Each number is 500 + 40 x the weight over its row's rms, rounded and kept within 0 to 999. Layers, rows and columns count from 0. Numbers have three digits each. The size before them is the row's rms in percent of the matrix's.

# layer 6 attention key, 256x256, rms 0.0744, rows 200-255, columns 192-255
097:440536463494462510502505511466422451528479470554534519516497485508475481543466492465534538532489551519539526581432501456558517463504488425531613540537543550470458472459427452511461465496560534
098:554536458517513491540513509528466494484545472579472577483498486426450505521538504518560540530541471560545541482486517499501494472434476464434514556551460500492467489492524464469500523528539521
085:437525457551532480443494482516509450526458474603517484519449477486447495534503477469492505516476570455524524574510473494475535419557452484520529554475489531538454491454515513451552551501521532
083:492520515437459555530398426574501473439521441527506475415400548485490474571480526522545506452539507512487438475507463508479451505568482524510554517433503457529444480543499536497528545499428423
092:463495516543528429446500587485443461567472522545502540546512507523447581539491456489552497484525515556507508565420450489546551551474486485541531535487568537529453468491492496458481475547594566
091:533516488510450458452491433508444497553491507529436510491461487467459487494478474497515553516492505504495571595518390477547550487529496476550548602474477530515474463511519450452492542510534488
110:478496490501448463510534490454395472505533444597439485522478471461516535562494446445538499530514524533515559580556420472588533486473473430516552573566503500560408462463493426489494494532554508
073:554478461511510488520564487452460432495481480444530445463444467529519466554444534495490433502492457530472512519490505478507479491570501453590509597502615495460517410500462480535447526474466477
109:553487509467507536579411489531528504497512522471540494432497525487509503492539565540439450493506451458519467453497550581462408490459526621507470430470491468528548506528517571494519548488464479
112:531482508487522550553464491497584514473494531428597511452477525511558457485499547531453492477516417478468492478523551541440451496551506536507499486426530492519565495573481521508479508470452429
086:528459468533452461394479489505493520525480481506437449539431496480423501494529500426524472437496498484528523595554509527539493514517495505499482533549521570565430473503474437483525483521507479
104:510561491506460497472528466445412501528520514538464538535496439485452563545507467525577492529513557508532509530493412454547538534478426443548523490547459510535385503481508434468489464549547518
086:500495449434542616580451522550560543496547533457556489493533486491521531497586555525487502442501469501446455454444493502465499489495502562511538450499504500445555507527457504494511532517422466
122:513460597504520510586441502482582540512503507462518511481464516522516461452475564548462463467477490487449457415477538549411404469513511587478442486462507503506539524521513569511523494453421468
088:572496496488473524553556471486507484520500441460500540536450438535490465500481493453544449515553548576436567571453475462525541458486464458579515562551438516552502460567471452534546454460537483
108:474490454496489456453526503510409460464477470494491505525498498497532514508463462467516524553516492547533539573526460472584605489507488447505528555543485471506463430488474474523489438485521536
089:458571454503483455452513475526388467510492514548459481488532457467447533517482523481533500515484520483579574578542406467491576534461527475541519503518551520450462536439530475494463489540525498
113:458491519514563521520492426468562516510531577444519495427467577514545516505519563553485517456461515513479483430443502531432460470573551554521445437447486485495502527520537542552507542445421483
074:503544461522420477460503439493415517466525413536438448485506472510494510521530492438484522478538507503509508470505461500543519552466452460540518517479481506534496469447542508472494539533524547
120:544528552471519516556457469534577492486528523457571508488558570530515480445530515514472469447484459482477454408440516528403461479505495523428496436442503422502556517512514554511530491497485430
123:528488502512464537540516530506576497500521532420495494481507526527517485480516577499430440538489467467505470428523546514446432502535553551510425454471511460493565566468546520553485520464403491
096:476551480576448499484563508571464509503473425563484517493505486467501495576450480475474481538502550536467538510487457464535512461467494455511485499570536471500435469461501419485501457509522510
119:510535511511510538571452499551565487494473563443492532465499573526501524522517525537443476503440468419446466440518554526454429511490554564465484403451458446492540539498525622500526561476478478
066:522401474485447492527572559468532593495472465512491478533440543446476603504504531523432514472513525527525444492498453542535426519511480523470512478495534439481549456519457484494443486513460517
082:486504426469527467423442580436437423557484400542497488473551492490494542493465531469478572527486490452552476518419493479493574428480492482539506506534547497485539492473514505462534463506475445
082:526501583517494429496491488572463534499493500498458459546521464519454526503542553500489476495498435557538501492622504486519482554477470482439463537498474496515516534520538453517510586524407461
073:477492503481546501479490583510491435518422505510475493559517489436549501549449564433547477468512495414497484453484523486465533494556452483526561518459493532462430480535551483470496531513431466
078:533518548527452473539556484466509511488427490408449508502522492526494500457450503510499531543568517456467542528608512515605504471579449526545477494562504528486502463469474425501549494488529467
074:480522467531498503440505437489576485489491529494499498488436452554482493509486488526464499494476573471487475557551511463500537438557468433539493474535507546447537504445554476504506489473469466
076:572496484540436524522462528542463471470501528476484510551506515513572427511486493485527523533479440470490484481462465483561565466470462531471493520536467475553530385529505493531515475452492528
084:554474504469492540471463441509443519447495533528479533511420461531450477530531526486469548483447488558538481559511510476446479596485482523501558530472519527512484486500580463418485483578525451
073:465457523437496510479561467505496544525560487468487546501539500499465511475509562565451507509481489538549504504537419549499524458543497553444495533485487511452499505461466470529452526451482496
079:539457520405505506477510441541545513482521552468539486544486481516469547489470523523578528427508514559411545469573523499483525527569493495534511505534530511497550543548522502478515491466495497
079:513587497452548472507531507480505441491475469488547490486500503559476536456417464548524457504559427455519463482504521475488510450458576474569541448486497473538555497545466586483445510497556513
079:525541476449481524411561583453499505484485479529563501509539582506479470461508459466509495552540567430598470524419521549454483492486483477469563427455472428499564551476481511502457513512554482
078:411486461448488484521470543486499492466574513509547521517393423566613595515481501503546533412472528558515508492535445584492490459471499534431507557425547531483441497487512526518502529520448455
079:496490510443509543485509424438468495595553478479512540524407555491427406471538460469487541496556465509492479547502560529515453485504467515508476529543560463528458496505512443547531460552500542
076:505524511495496561509454517486459472480537445427493459493519563528402433534551510502462490527509505423501447503442480492456519575453487431482530472540471585447453470527482560478499485504501467
072:586545507507484573537420482509517396471442483426536486558498515521456471418501497495454536477538528528559514435391464547491487547555515466505468464537486447535407540479519542543474433544515493
077:565470491544441540468500528509472511495541464568442507457526536525530491508485541574431497487486485523515560464516477442457499514469498462406562467503493456544486485520525431427429494575569455
080:505477530479407510506531455521485549536490509569447533509491456507490483490447484549485488523490509548537542533489488486554460510471449454483512462516451470559518507542481521523477496491522479
071:426498481455513528503490577532502507505351473563562512530538503494504457514464454479563470484594479545458437486481542485462433504441507499487497499498545425396524455520501506491467489568495476
074:513518515559503470510445517520510488474538451488508531516496489479523478506403472496482488475487510495504521534471531531503577477516470519503442499478486536536536522485447511513521523550502508
082:476528448501478520479518571459521532452608503561428556525531472470538495523507483472497469473480418523511487474472494504493489476401532452399466506515535467559550581515513477528432498559453508
074:525511493467511474516429498436492420503518467575567478437481500476564493490494500542568510514497594482535498417458484562504512551464517524455493514465433548503418454536519549445503420480488456
078:469531508489459465488521443431506490517474529524541479494392556519509494524495441514485475469524571483490520552472503503485534515539564467496523475477502513573508509496511537556481475415505485
071:471586478498501495513490511455530422486536472533515491489497424463513505539503516454442471469485441486493514415449481493500488479515534511581569489537575538407448519561481496465545520437491445
079:492480483492458488505469431591538507594555451494492519454514542492522524496550493515520598499440451534544526495516522537495517517494473486515450479496424540405561505478505555544485558458459505
079:476487480510493461475489490507515430522526496434439543489450440480520511409477515553484458551582490482500506535570524473433522469465511507502513565517481508432524498526456464536470575541477468
073:569497453492427466526463433555569552529531463480478495500436511505508507562539486537487556536464469556464484523463544545515514457465476603510471497530482557497558509486509531481521483528519559
075:434489518447512422480559475497461567495475432568442497517482536481420509518477460478509434531531503442488489502422534476441451447485442515579535479515498469543510478446481487542484474457494467
077:429541555569548516520559523458527462539536548431517492467576580522509413522543449518539482480463588428476494479516497506520542468537470541461478498461471474498516481502458504613480461462530491
080:441536505562541486566455536509508503465472448512488536495464498456456421488488568536567516476430487477507481463574450469408494552478498576489474488474562503462441487490572486420529493443451538
071:495517468457405578533439512526448464480528514544521441498444440522462484499516407487483409580537515566499445440490509465541491562465560455500498505504503515475496451500498539555501491519482507
073:542512531502453461454527501576484549518469452553509510470588553495435557546519480449557454505523407502455502447468495534496465487515502500535506550537538468528489433475535532513481539517540513
076:462511490468528498529472520574541516505527557531445482539454520514508581475495496527527510509538408515493543526511513489518471564428527545485475436513482482539515556542526453474491468545506522